config.toml
n_layer = 12
d_model = 256
n_head = 2
n_kv_head = 2
head_dim = 128
d_mlp = 704
vocab_size = 8192
activation = "swiglu"
norm = "rmsnorm"
norm_place = "pre"
norm_eps = 1e-05
positions = "rope"
rope_base = 10000.0
rope_fraction = 1.0
qk_norm = false
attn_scale = 0.0884
bias = "none"
tie_embeddings = false
parallel_block = false
extras = ["capped logits"]
init = "uniform"
init_std_qkv = 0.0245
init_std_o = 0.0245
init_std_up = 0.0245
init_std_down = 0.0
optimizer = "adamw"
lr = 0.0019
beta1 = 0.9
beta2 = 0.95
weight_decay = 0.29
lr_head = 0.00673
grad_clip = 0.5
warmup_steps = 237
schedule = "wsd"
decay_fraction = 0.415
decay_shape = "linear"
final_lr_fraction = 0.0
batch_tokens = 65536
seq_len = 256
doc_mask = true
train_tokens = 270600000
steps = 4130
dataset = "wikipedia_en"
Each number is 128 + 32 x the weight over the matrix's rms, rounded and kept within 0 to 255. Layers, rows and columns count from 0. Numbers have three digits each.

# q: layer 5 attention query, 256x256, rms 0.0865, rows 0-127, columns 64-95
# k: layer 5 attention key, 256x256, rms 0.0822, rows 0-127, columns 64-95
# v: layer 5 attention value, 256x256, rms 0.0514, rows 0-51, columns 64-95
# o: layer 5 attention output (transposed), 256x256, rms 0.0477, rows 0-51, columns 64-95
q0:113117183109113124158099150143119076080099128168098114069126172036131119048110161054173129172143
k0:149113123196130135110121137126156104161194155136111164124098110128079156150173123138077132095126
q1:135126019012165050087072115160083150034037071138147092185174100120188061086060077079171111170144
k1:114104160118121077111048180025128151086107163143166101145117137138156147048062097083182137216161
q2:096120178214097157152170141105149105210197146130115146111084124150100184165163159159107140096116
k2:149154112114125179131176087191127096127105104135113128152125113077107120159151173147144145102123
q3:119085185174122110157129159103138101105109157156105123097138170089126159107104125060109136134141
k3:094133119175124157118130129114133116159178113145133160112083108111105137138175122161137139088129
q4:123096183149122111151145151071137094107073123182123106122140163081130166090104158061128134140139
k4:101122155159089116125055171120150177185227137175168159059078113103103124143158106137103142125116
q5:150134045075182099099080098127084135073064111122163142149160127091149087105089114084152122152135
k5:076117154132160109149104162092131150106117121128119091121123166140151123110105091108140129194146
q6:108114168160092139140160162138164123180175145136096116149083105179104182161153138143084128116117
k6:131157125126094168124141101153114114134123116110136153113128110115120125120149151174149141072124
q7:166072149153122107140141148095144109095080131168129100152136132086116142096089148071124132156135
k7:085129153154138144106104177079131130199196144136129147119089107126126141124161097150103139124109
q8:096135176150088139163162163138162119168189145129086090106087124179094138176166122171089139095121
k8:169140105121098160104138110147127114148143133105150160128116100117125121141149151164140121088113
q9:115086190164112120151160154108163110113076128194089081141144117075119152089099144071136148145134
k9:114133138152112098139073191113134203151199130152157144048120118107089122150141091129071134141115
q10:152137101131168143085105115134093142089101117115161181114151154088125084105120121137158104143133
k10:139112107118134086112111098109146095100097152133138097201149144133138128140110130092129120152142
q11:098174154120124155155169163156148129181206130066115140082097139198149108158198124191115126133145
k11:160129106108110142108142089185130138120122127128127139136134130115117109131132163138130132106113
q12:121125159143077108156152152130153099144149155134100073154100114144115157142120108114120148120115
k12:098134129154135156139142156086115166173172117097122185081096094116116136116129143141122119127116
q13:155098124121122104115113111129102140060045121190147100156166108053102121081084109084158133125126
k13:131121132145140121129110140084115126143137150138119133129129106141145138136113118118113128143131
q14:114123177141106116153156179129164095143130123151084060114089120190130152129119130128113150115135
k14:092165121159118115125140136088128169218208141129107180056114103095085130131147126140138116115085
q15:145078129132158124128137114119118186053041115192124121178194083072123149075043120051126137138142
k15:095142143139151119146108151115108136121141140153096095116123126132121134120106095095132137138136
q16:111131129130120102151150148146164060157161151133116076138092104209129153176138109133104150103113
k16:114172142138098165121148154103115186156151112075103145092078103139127155120145128158137125137052
q17:136075151133108110126128131124102128100088140180127112164107076093090133109076134095149133128122
k17:126137121152147117117102143104129127129132141135126105150136111130121131136113093093104115151119
q18:154105076140134094083067093135106161073061131158155133159194127057113126092100130076118116106129
k18:113156158133126174117128103109153085101107157087115109140137131191135155086129158156161155119174
q19:134184103094174111145129091151117147117145130135173136095150149110133087159179113174142099155116
k19:174132125125112148081125120168167123128116166098140144160139129123148123125142172166101134109074
q20:135119159125097130117124132146104138095045102172124110135156100080106100070096128096157113112138
k20:117143132136141130146105119085123109132139169116116143130113111124107151128120134133143145127165
q21:118142136104182131118125093118122180082095078183178160142177152082139079093120103108149087132126
k21:157079145081107143151117113188101125157088148124066108126166116138159125100139165142120138124107
q22:148121092132117102098134091132140062073109106150151111149126132135106152110139091106124123084084
k22:139170124154100141098109152104139134109147152114136117163089125157126143135153127133169134151167
q23:100098111141151086090125102171104096073074093210124151121192105065095128114097056091187162135126
k23:157113104094054175122123100156172199105069140098121118174129081084165166094139169194128127097098
q24:120091133159141164132147145117118169118067094158122156161179092126120146058085139070120110145103
k24:048095150118151117214065121115141094082137095129052076103059161120105140119111113114162127135209
q25:119178124142129076149109065092123138111102100121146138145156149078156144098142094106173121185128
k25:159073115115079170129147142157130184145114121106126142130100103126162125130120186148122108130106
q26:141086149098121134134153087103111154093080073144121153136141092089124098086089152114173153129167
k26:132078118115130115118095146163158131148141139179127104142140090118128123102150127094131132117138
q27:125122133136152104135107122095134174100103106145134150100173137072166128105102140098128100186133
k27:140122139134099162141136114138107099152099135111137153125119124114159112131113170164150135113130
q28:099149167091157138138121122121138203118099130164167132088149131098145116099085124133137116180121
k28:135071138144175123143102120133111065166118083145073107129115146152129105132145151155102114113067
q29:074143096150151096164164155170156107161178143097138147103128187176145157131192084160075138107113
k29:159162151167126112133177149160115171105121085138190117103124141164123111171128104130103105118098
q30:138126139120136126162095097119097179139120110129154143105169136085166128112106142115117096188130
k30:156117131131119088134144139141151084112109132129169171127151146146111110175135160159112114096140
q31:131182165123123149127130130094114081179146141087185150088133152159129118098167120175092059135046
k31:144086117114129139134075114135087102184176136125120125131080160146128105190162135156129103121125
q32:131168133123130126124147087109124176111082121142146116120169124082149145112086140074134123159145
k32:194085136144113158128117117134128115146094132097125131100098162112143147120138206147136159122070
q33:105132080094141074152164133145131158151158192074210126086120130097128096124168119167138084175119
k33:175096157167131134050091126176100079129102113141112171179149183163129080181142117190071137052123
q34:142083154083153124170183142098169125160097087133145127094124090166090132093113068121120107094096
k34:116119131104094138146112130146136175131152070122112135110145124098110171178121136127146134105107
q35:095106129133123140154186125079143152119140139106086149081120043118123171159095137134147163187093
k35:096128128147129116118127139124151149131108077184169069188101136125138126151112114084128136108094
q36:148155169156138147146086157105156134134141110132104098138131109109158070104112146103139139133179
k36:152129130070100134133138115148135145136147124118154162081169111108070131118113181105106133136176
q37:117118106130154090121113129093118142100140122164117135115114138177132131092112164096112116148167
k37:152134153122165166134115138110110097147123171134179113171103166121148119111110148109135121094082
q38:139118182086093201142111190132079142185125159091060135130146071116162103104097122140122142155108
k38:092112093106167123237107114082077133123125041083124116088101108138088141142074140096131133169208
q39:179137162093147088083123097115147168126107162131154117107094145062105136079207076105142108136167
k39:165131132136101116091134095145136116110137103120117155116165140149135128160152156167117154036164
q40:102192114080085134126137140116124181076141172115126076110122115124167155153133118200137106134099
k40:148148148169175099196152125134134102169100138133141170150111154106059115157103162136125161105140
q41:112142134146152149101170163129120110141142141131127120148150145174154124125177125141128135053112
k41:099123115118134141139090126124059192131128080123075041127079087104151151080040110086115123177114
q42:129133165102120128133136131101155142097083118194156138107183135107140108142109119103094114174152
k42:160123130125085102142135075138091106126129131121081146122111123122145143156134141155149178134101
q43:115164149043102154119171085102170092176138147105173111093152147166164129137163133163152170104104
k43:161080099166109130089083075156102131163132094108065126134106124129110144119145117154114124160086
q44:111158120148105139118177131135144096148149153096102126141108160152125134163169084141117135084111
k44:139186167155097122104144149063100180099132146098115095106165111135149151075103120123122145210161
q45:142102095106115137103131140144101104108106133150091122168122124192113146143109098106103143093165
k45:111145136140155130134123163104141105143158152125140137119096122130114148134134129132148134119129
q46:107170146136103123106081161138075105097168164148078088122118101184154173144125136136115161152133
k46:099171111164150148165136062084093142125138152146139098107121122138153173126130083131146110138100
q47:129150119113148151106141127079084140142120149101073175159131140157130157130116117136110154074152
k47:106121111128160123160112148150117135139124130110152128098106104124128132135131111096139158156143
q48:147078127162214120097114126157135057132160161161192159122095073158074116098144094090120119127068
k48:117111144130095081149124137116164105105153125152105103153154176143189081139132106119140125114146
q49:147123148121129168144126127107143129101155172118032134104141108140109206126108121120085149171127
k49:140150111128107154146104113116138107087085125096139113133083168115099148101196097142175074098141
q50:110082093139143077146138061175107138118131150142162107113105147139139188147121103120122118098121
k50:125127138191184122092155189148149073092135084152120141129194111137148088194180140134097127075138
q51:144065102122166081150154134094134135153118128099101174110119123097091059121107065107087146125152
k51:163167160090127127139139176178151150113108162172203212130155155101136112130125144138134155086153
q52:129145181132078123162164156126167159147107140132092102138146101159145139120087087129119145161080
k52:101081124133138150148124079117054140096143102139079115091075106148143159136141143156159114131089
q53:184148050117137153065155053138126211138113160137124116144142123068107141184112127107189134129131
k53:121132166103142106154130119077167092109108132056153139115102141087163138112078140120127160120135
q54:104141198098107135135128124116116150080070149104108052119126089091144149128106134114146123166161
k54:107133129154142128117140078080113100169181109144097147084155105137129125140161186105120122084132
q55:165111137117074109144066143159095118096169085116160108131074113069139113113131154159190077186124
k55:151107119132148112096165137099180102177119152073110187176144110123100139168150134152120115119179
q56:167109157049110073174087128114083092119136118132134101114091091101113134154117135131144130201147
k56:156117067155168119134138157175151117160126126136126179178150136146109090121177152106163136076142
q57:052116167128110119197117090150102130085180139180116116125097121087138171166119152144123083191029
k57:153126137181169109120128117131144083129124095086092109171150117126076096187155111126152101142229
q58:112112114144113085122104157140120089125093117077140140140132136113100143086141126107153109151160
k58:127109111131103161072153158154144164161177117133120145149093131086077129109126178151149146086116
q59:137151141094098130169169123099115108112119129088148118146124072077130093142155106135184151173091
k59:136060127133122120113140074149150160147133094154094124166150125138137109148087151095111131146141
q60:118131190119137159154130126122159138125155155139167113123112110096096117119156138128170105131124
k60:139124132114125115133139095136137133115102125148115102140165108119125109132117132125108136139138
q61:140134158148124127125143118125117147100140166155089127154154136168137118110108093118099113136102
k61:131111156099134163182091108077101087134108157124108132138141126125193146103125107128153108127094
q62:151130162083083140163135172128098125145087146100100126150139115140130090126163182161139145147086
k62:090090092106121141177102124130095150155164054100096094129094067151098123102131088091156162126162
q63:130128161141125140160142146135147135135136093123084161158100150106124113154143091076125086125119
k63:112096139108086118154125156121161190146124142126187145088153107093142127144096164107105132139173
q64:167071112110158105100138169142102120099074129114095078148138184171148118073095135088119144109208
k64:109161131133129134133126168106146120149146142139150126100109125130096146138155127128132126095122
q65:105097117181151093113100120129143115071130089172135145124135124121125150135088129092093130154108
k65:112121119109053151109123121187134136167142113098175155144100137099114128149213085189153097088081
q66:117137135141106160142144159139129095186162172075111170135132139143097131159161098157123137111118
k66:134126138145141092143135135094114150063083154194095112174181138141176153100068115077129149194159
q67:118084150116117103134163167129120125039045149157090053189159170183214158107095114080124164132177
k67:101148132149135132126125161121141107146154143124127133117094111113094131142154126122133116103134
q68:150102089110126111097126101152161153102091130160153117130171116101122113098098182102116101125133
k68:138145139113107164112095131114124082125131142061142124121083135111102155116141117182133155084089
q69:127167119144130114162156092160162180119143112105161126100113119083095121137173102118113065085106
k69:153122147108114102110133104153121131110099147137140128131171146134138098151130144151098157134130
q70:111109117144183153140112087110141182129098125150118107145133123115155170128093136139124123127141
k70:110114124115103148169119154143135100137111095087156175102145156106079083164119157092135119084173
q71:106119156096031115158141094116097122112172132110139138136140105106109074146086092115117117179042
k71:160136166100183112142180128127163137158149144153167128161124096124118158143142145136123111153137
q72:138141116114147146135162151147148118088154117084174153189126104034110098166166095104159121129184
k72:125129155108072130076134123097176134147112166167130166126141142154140116129109153104109107124156
q73:117131126091121148142161086139178160150139118133158112139155118101144206171115121077185153121180
k73:113098121130086122116085099122160160099064119111080154119101107074137162140144135121127122145136
q74:098156120169075102167128172142122162149108111087198134168094181114149192210141123131148131126136
k74:167093134178056127104119144158127167184104123129126215127121142115123134127168149121123110136201
q75:124172129136152149141142128129120189157129134124115137126117126158113102126132128107122122102177
k75:159159160106136092144152159110125112097100181153180096098161188142134157121096137107116142118113
q76:118107093150159123105097154095061113178052148066129141108183126100117209109146157136131202070212
k76:107126093116097140125124136156128176125139128141151126075105120133106097100149200114128169078101
q77:181173133152113047145126120161123120161082085137119076096101144151133125127128111122165136121114
k77:129149102139123160093157106145095125123150162120097123127112153155134159152140142181115092088112
q78:083109106166136111124115114086122085158165098103120164089101156116140163189149077095134165133133
k78:153163113164092095118156155152205192116105171174195178135165149121113091162130184135107150149174
q79:157185113147149137084142119137118113061140122149139116163127156146102112120158147130137080127119
k79:123113155104059141144091065087126119151147191052106147123097131097170144135099100168127124140100
q80:182114157102067183120195126126136157114168139139124168089127128062112137124129156097170115077094
k80:147094149119129124101117096069138153105068098099139052144124108134157154130120129150102188133102
q81:144107119115181137138119104144140155112103138176149138105153129194160034124118074122069195134115
k81:143130151114106099195144094143061078120144141133071174141154187148214172162148067096134133082097
q82:102153131108097189143160097138115119211186158065110130060161141134162091137135134184085166120102
k82:195128113149177113111138136163089101132139108062173156134137144213123147130168118122133149145122
q83:124053064141111108102097177171074096100173166080211102137122122095095152126155192146145125113119
k83:094169112144144156093118110107152085115098118186107125163109085155141100108118119102117109107165
q84:117133140122114064121170112102129190107099141174170118115075158139131194183094187116139103128154
k84:150136141165118132125136141145095159137106082143143111143147129084166094158125107150149168129093
q85:113177150102122151127067123135112130166132105104106114135103160134198094130136165162143156093144
k85:127127080118169080147157154130121159138119110139143138103169037168083126108115127095102126180140
q86:128078131157134147147136151132105097123145118145110140132131128135149120119113165093134136147115
k86:158118110150161149132149136132148130111111142097146156131164174126112105151106154128147153163132
q87:143138161153135097132138109080144195122133153140108150137070086165109072151149170146139106133082
k87:117123136140164119121157122146111085129134093178207027140178145121138114126129077102141138107155
q88:122116092154110119136118162155142103124104134148128214136135171127090201157179098116110094157137
k88:105129129163113086130115143076160125122107152130142152119086156134172141090119108145134115108113
q89:129126143090104194113121168121094156156110135108130126108161107143143154103057169173109121150095
k89:023114124131133129165101133084121092149159078123111070118071116161071130133141094122121073123141
q90:109128083117116155121101169127107103109120134074105151174093098112116164152171103102166164122139
k90:105140119111147094144128078106231141134110180153122141121126130111091125075079148100127110117174
q91:046081126164134092155089140093117162123134112168122145123148115140132142115075168082125170131167
k91:163125149101202122140175100134101147113086126116160095128135116108179108141128087106138160124067
q92:163100119105166107119136122039142137162112118086154189090117142151125144179102137111120127121179
k92:085141111142107113116105189163183091161151144212216141114125142097101102124171151123125106076112
q93:124111159132160195135098114061133171138134127121168133133118120124102143137090126167097137158160
k93:135083131113189100129075198175124073167141147160154141103175130154141035174201140063094105079132
q94:104121157123156140134126173110149102201127141133111157156135160153117120083147122119125150088154
k94:112131100119126150172088171146129222102105148196154152074133102158135098105097168101109139170140
q95:126132080140151115085193136111146149139107091061086218119106138102096139120149100096142137098109
k95:108131155128109165091111181130150170114130143146195107129075160087123139125088124152114114106130
q96:056123117113162157102122153143127141107133170101171100147171085133151170110140145181107173111144
k96:135144112141141144118119063151039071135110119135047139130094155161130106117115155082142126120124
q97:132137144096136117100172103133085173123117164112162060164081112091079075067155112164168113140125
k97:126106156064134190147108078092112101156133098163089158103169092110160121164095148119100104164150
q98:112137129160133121119109176172078060172087116124103115127113167148136139107152086169098108152058
k98:068129086145109173141105154096134136152234101125094167114120203194143109122118150115140089110191
q99:136105160135088141160119116105182140146177167136151131147125124158135162185121136150069084125118
k99:127128127147140086151112214152137068087130119147187129144147124126089059155134113103118119167176
q100:132155167148102153115148136105106118170164118140067155129107146135084054113117103155128157138081
k100:142085119066181161184094148132083199125103120146170061079082029119166146109094126104112095216083
q101:160123139042104129147138134112132142138127136088165174130171127123128019114123127166081144170152
k101:091109135100111129150091160172093113155188131193157197132098027127117135119117101114134130174127
q102:132155164137116117136133103127142178076158182125090149143136103092158176147145158129114115135131
k102:103139156143089100146108140130103106101068092144170133138146097092124074111118081124117161106160
q103:146147138109123153117144172168096121130142164082048111148157092087140065086145119119114164119103
k103:138152147086166159141127049105098115106133111090102170079146131151114172086080145148120118150137
q104:074183088191099153183182201113110181131129182092109096165115124108118204125158121189105146158103
k104:158113159152147205095106137129102100129135106121108199099112193166121063147106166092138139123167
q105:187167102165129119137154142165110210115101144114191102144079154155100058113166187161161095098134
k105:134108179119137138093122137098073039174137119153151117111154154175141099148136083117111156090116
q106:054109130140139161147141155163163125142158115117115160156138089084085096123114091081089100044180
k106:173188155115146154110111095103098105072104183123127131096162146105113171091132167120137131155162
q107:094116095162090124115108164142167137141138103081123198136156140059152153088095186140105127138134
k107:174166141165153146067145164116089085108108119177174165150106137166084120113136133142141138161139
q108:124094146073079161145116135105133148201140138121125115118119101126134115136095176150120149174133
k108:148093100112186140162121127107090055075124095114120176101125108148090122133151121130134100135158
q109:188105139114113157124175151109149113157190158158124162145106102144119101152134135088173075136103
k109:070137125141140152144076109081196119092095123111148140146097103051118134141067141170118068151155
q110:129108115102145141129118176165163172108119091123091130177107086134103113116122166094159077109191
k110:071150148112155108144158105071150102105106171143124118110130108087084192093058124091146161099129
q111:113139120131084166112154095122151181161154178118162144105151103135106153120093169142089116155056
k111:165100133159133114127099149136104063115133122098161112171100132122107124176179114201152153129107
q112:143145136072123178125142076127189189123143175146109086089146127080156137147111112127133149095167
k112:162133153111105102124103123127109109130019112106122105096125082109104162117098147142094174106084
q113:120159154112173122098121148090051073106105122079147126115087152127146169131190145159177159101150
k113:101106079161099128117144120154171175197162138147113089104155122140134101118140164089097105114117
q114:126176106068148153139180080133136158104109110096179132135123142083095170115188087133166161071152
k114:166112136161113104129081151145147159154112141186132139107131120148146094128139166089092158137119
q115:132087103124170202155155100148149166138148124154159139145170126173171108112065140094114088128088
k115:130139119127126086183120116139108033105099118037080164138126150077120184192104095109145138145143
q116:137144147146081114135127150156089172138093107135107124136120122112133108105053173054147111122135
k116:145097153102156096144157118090111131099102128076147066158126169127126183167101129143146176141159
q117:120123133173116100111105131156169116076157119135115109190088130135189179171142141130166132121154
k117:102112092132126119126185124131116153132072130112156142136131141141096129155129119136138077110155
q118:156079149097087112127103163126128091138115102132110169090114137150064141185152200120153120164142
k118:098119074134098175126122090094148139139160122103169064181120115121109154121140055151162124080115
q119:117124155177089103136083107060150103097157115168093142136172145065162149190090098119125159142116
k119:158153150110111107122184140120176194146066147137173124140165080120150143073206158111116164164139
q120:116119125160117095120160172111114130084120106133102114139130169127123127153162199161131119129128
k120:093124138101131233097096132113088169171142101145194069118119128166164121119103053143101100094125
q121:139106122122141053180143114132155145142141134097098148141130141125124059132157111125150134087143
k121:131158144097160152081165144150123170087091118195159136145167075130128134098113134111088112113144
q122:099109100116093154151132151136112120155125091133113203139132176161144189179153195108120080114112
k122:067121119151128120145082182136150115118169137058148096124067141102079081112110069124136116136164
q123:124108155084182087118087096124139106125160127155105131117137120131140115138129114136123127116139
k123:103146092142151125129147158154122158120132084106174075146157066108158107108101132100103109127101
q124:136135101202156150060164086116191159140148140148157135149122147161122112152103170109126075093076
k124:114120152134101157122095149123126100118129126109164094124097146072148123158082108150123121141129
q125:109130148087106088143121076119189153164127136148135119085094133088073093085125074147150145152160
k125:201135155113200125104159160108136115091109115192105181137148090152155110136141139115096120108145
q126:127150137022126138170164094150107161196063127145132087079124130159128155111105120141125158132142
k126:123087094152156117150085151138075100134193083113111099081094074121138146188150121121132125131091
q127:141155121131150192123147154129126072091130149136092106165097147159188105146157150110132091144109
k127:102160109173097108140129136120165128176151164042137124098131172129074148112074184094156089148167
v0:121181164167090106062131150153127125127138138182196134183204093065058130118069165165229173149136
o0:105154120147085151179126120163150143110108100163109124095134066109100162162049167103139123075063
v1:110112076105121078120093128119063154128098133110113175130154110130167135093149143107126115107139
o1:168120203112091093147158133076116148083120146163092177175101117086165127136130165109164169120180
v2:139075124118140152180142122134112136077143072075110162155127064052145127154144106091207132207231
o2:167083136108086128100102147161076137173086088140117125062157086092095186124137182134143212038097
v3:162199207145083120177134111108109109131107152136139127077153172182135156112123127098153167133088
o3:092177151158076091079109098109149010084130146128101111171104137136093119082179142163102106097129
v4:144043129128151198139143148124108170120083082094120131093114113140148147147169120051114106189081
o4:083175162158123119139124079225182116152113159150143014081165159081103170100158101076129179111152
v5:130097141157151146180110156148130140132171088102059126097137166146229108112100113187092091111113
o5:118127121141146112000101150010066112115139096092098127136159142109098112176144159126146139139158
v6:162142085098072134150125112106087209125144157101095143128133141159148207144150136137112128120126
o6:153131151121123111078100107123096072081122190141141146183176152084120107157136166111138140154129
v7:176093067122176075132061059086108053193139100119149167059206148118109119128117187135147083098167
o7:133141119131138148172121107132133137111112099109149115088150112138073141080057142112132123142177
v8:125123142069097147124106178158092114121122124134118197119140105116088131134127131116111120107187
o8:154070160105130175132116130181131153137156126126086130144169139100116106116127118092127165142169
v9:162085123137148166122121193154122159095137174109150168113135102149090075150109121158082184041112
o9:104147128126165158127156135183071115076124161140178107094098136113142088130156098183135069184148
v10:116192154138125174114079121144160116153117100066135126078125121062247098104154160100174109112115
o10:166144181062140133094132146102113106007176111107095132151124121117146145133066132070120128117113
v11:077173122082140165097174156094157105086114164143122104132131163163149128106152140108127147110147
o11:094118153127136140147193105132089153121096225075053122126128147112181131154172133124132146199181
v12:142140143138156109129141111120171162124134110080077197141117077050080150171139123105124127101091
o12:087062134130083076132120133167139077104121131139130114132094156132121113135158026036114131088129
v13:128140099133131088149090104110101209099185133138027151056129087136193168154088130153103197086145
o13:118132142110102138083142192039101145046147117135165159083141125145144095155171158150139118123180
v14:180165185087169095146155108074202066160137182071071075091171127135098113117178141121149156119186
o14:163158123089116131086102172141119058187089128101118151115161129112120151075203124128146120099094
v15:126141146174119121122056084162078111055133106153108096151119128140142147055169094090167192077137
o15:155184148075177072099102130092159173151191107115032145130104127146158132172089189122139145144095
v16:089104111055107070198130164171104135104120090093052158134106138157120122145117051143149102104200
o16:170174099110146119117070108056082152121105046120128140129124058108105153174078144149131174120115
v17:172122109076094193055149129181117181136166166134133086188156107111092085178183165111146140128103
o17:178133080128066146120106175103119174122150163113148135140162150116147116142164102090152147123114
v18:149114112128093126082116120079141149122135132177134070088157106139126178103124124164094202108112
o18:063145113152132172093081060013146111137174124176101085111222090176119104109103179127108147160180
v19:089171134143108059134129145186100136127120143123163130169134116164099132127121131109145142045139
o19:126140171100182085114140095159090077091093157116164141175110068132134089116095118089116150142103
v20:111125130106119169145170150084129145145139113148176132131073146107120107070106110139111108132089
o20:092114144067157151154173086093121115101117120183092140148098113155136136128108124184118086197123
v21:107116148084144137104117114120155110096158112149143146150142086095126143151114112117156120140121
o21:146120187153094058212118120161165159104120109170142060091110187126133108106143114184108097125092
v22:151152122102157114135128141153174122162068172131118109090085111180118068110182159071108149099129
o22:159120142091170222076161171201080140139096171053170121089106110220152179169151095118123155133142
v23:065164101114095093131134161137138159114082159154147156109141080088142133115048141140144107153176
o23:129100106132102080187149086124114115141132176180127158121182108159110139140096143151135137092123
v24:117123060149110121182214190168110141143117106097110143130100092142117113230110151124106137128104
o24:112100110192170074079124193225082109157097176052178130187146166158139125121153137123148113151146
v25:124158121149160107165149093151148099135138142147165105062148155161147159139158096143141144106086
o25:142137115130150139184098110121159095087111090124154134121127058165093109174106129125097137109102
v26:109147134171080115080058093122072097150139091161185146081105122120140131121110117076071111143074
o26:150092152144066123146139092131136123115163114144101153143069161128112121046108143146129102149146
v27:101176143164095148142112132093000119084113058077131177135135102188164215071085113141100150140061
o27:138125121183118135101072131025128110140161122162147116172133097146134122173103186155123162130135
v28:132081119143135129131159077129135171085134116121123135143139093148133121125105102128135080129198
o28:138159174138158137055134127107071144111161126142083122096164128145169152108136116131142122120111
v29:134135114114123137120155155117083149126095137075158118102136116100126098196122162126124111181092
o29:147120119104076085081107158124073162128159106101124140126118130173177129057164159173159093113156
v30:147172145084168178112250130095140112087103089155162024157126119119142138072154144123239166109098
o30:122154119089134124178184174174158089116116121072120141102135067155176158159112083128146154122057
v31:097072051172140099101175098051118197137115120116116102119132187165120145146130213110104162154152
o31:081084109165096117102153109125137135125118190181161167196150150152160108095129126146158145133207
v32:116102097149094135105177155154162180098107092139157164107080113179160113154108131144141110052126
o32:118108121135143138113150183143103117068083120109178136142093131198113099179111144126195138171128
v33:113183139116095108161156125125059171108140097131133140032132116127134152157133075109151137115151
o33:118115168159063125139208086100079057087147147128119182167127094055131059120103168150127126155125
v34:188143119094117109073094148100121084107122159156136138151131112137110073105161181143135084098173
o34:187069173084112158087133155115083143139109133127095183163126118099135125181140149080153148099099
v35:165072122141044129162116081188152111161115172193108152132102093117182151106090136126097087144085
o35:153184095125102112173077114146179116159114143098104088074140180128088156101138121094151136161170
v36:164134172112084139124138173110092112130125135190082127142132169145143163129040070224140085076104
o36:107139130125134095060137090031102073078128159125161091150143129106104081176135117174173120161189
v37:174162156126140183094135131106146144121125081099137129120125235163145147109132148133177105154070
o37:154187132134128113163182149123184180064138098083154101117145114113138143175068068140134111087084
v38:075072140136148169169113142128109124118128079144163144122069157140066165075122065125145133078156
o38:047118164195144167144210104139156141149119059175110083157120117079137140161124121158075144139159
v39:106123191104169108101073142135139125122160147130078129143121148136127099120146126133116191133162
o39:100133141061130161127135176135135103158163127121120121090167140099120138135204101119111123117150
v40:091174185117060055179118128178115113134114113136097116155096079118117100137155131144154170204131
o40:135182132120065082151129177172147101161144074080131137100080111079093157133158131143100104053068
v41:111083160117120110128156138120118165131126052158143183153096159133123115111093089096177106106171
o41:132143124131109083110128086091143086067094123111124072093070093127101120096065105153104165142185
v42:104132153110107121147128114135097106128115110114117111093076100083152107091171076113136125117168
o42:097102152062075108145124079105198121163109123174109158092112148098115113124152186190132164160119
v43:175144128107110123089110122114096070143137133180177103160205086144052090106160181141124142190087
o43:135104082134142091244129146158125081163130077190111112161187101103136137122151145096117157098109
v44:148115150122137103115121093163089156151113152109156158138137131166142172073081128144121127124091
o44:145139082110115152173146111118131084099127133166161158172123156157121099109145116151103107174144
v45:089116088117198113232083131070094119135126090093129115095125099094154156142088133070123048104215
o45:202080202129150114129170183158092098129066151171142114111093126117096123043146179143144184069161
v46:080123144079182164105224126187175090090120090081081076133152150166090114114138149104122137179149
o46:105155109074144113176106101198136114201123101127099123125186149046123103119153163090086140158043
v47:167155153154128087147106059152135112170084149140071099116136092152142059159072132134102116112055
o47:192124109128114118120117101131080122162182137124122113178156141184143123097085086077136165074119
v48:124054094119153167153052180072041138077136059110103148092111186122140190075097092086109098109168
o48:131119163093177109158194156086165222195094125167057060102142118051172164135166153161130205094243
v49:104134113125144110187095202148081185141098087118183115108132044178148153119103060107159107100116
o49:110122135128198148143149096078169091122123091134073103142113077166187183148124149088113140190127
v50:086113124076190145140193159133118103120078079120151116156152068118093148176116088147134169170132
o50:086119140072188164160134131171094093167101132143150152157157130122145125101164134141154103153111
v51:130150208162174096182105149119135119123174092111087087089167151130135137154139146145079174096188
o51:090105109138149081014117133067054017142140076104106108125101123113097120086180166152132121109151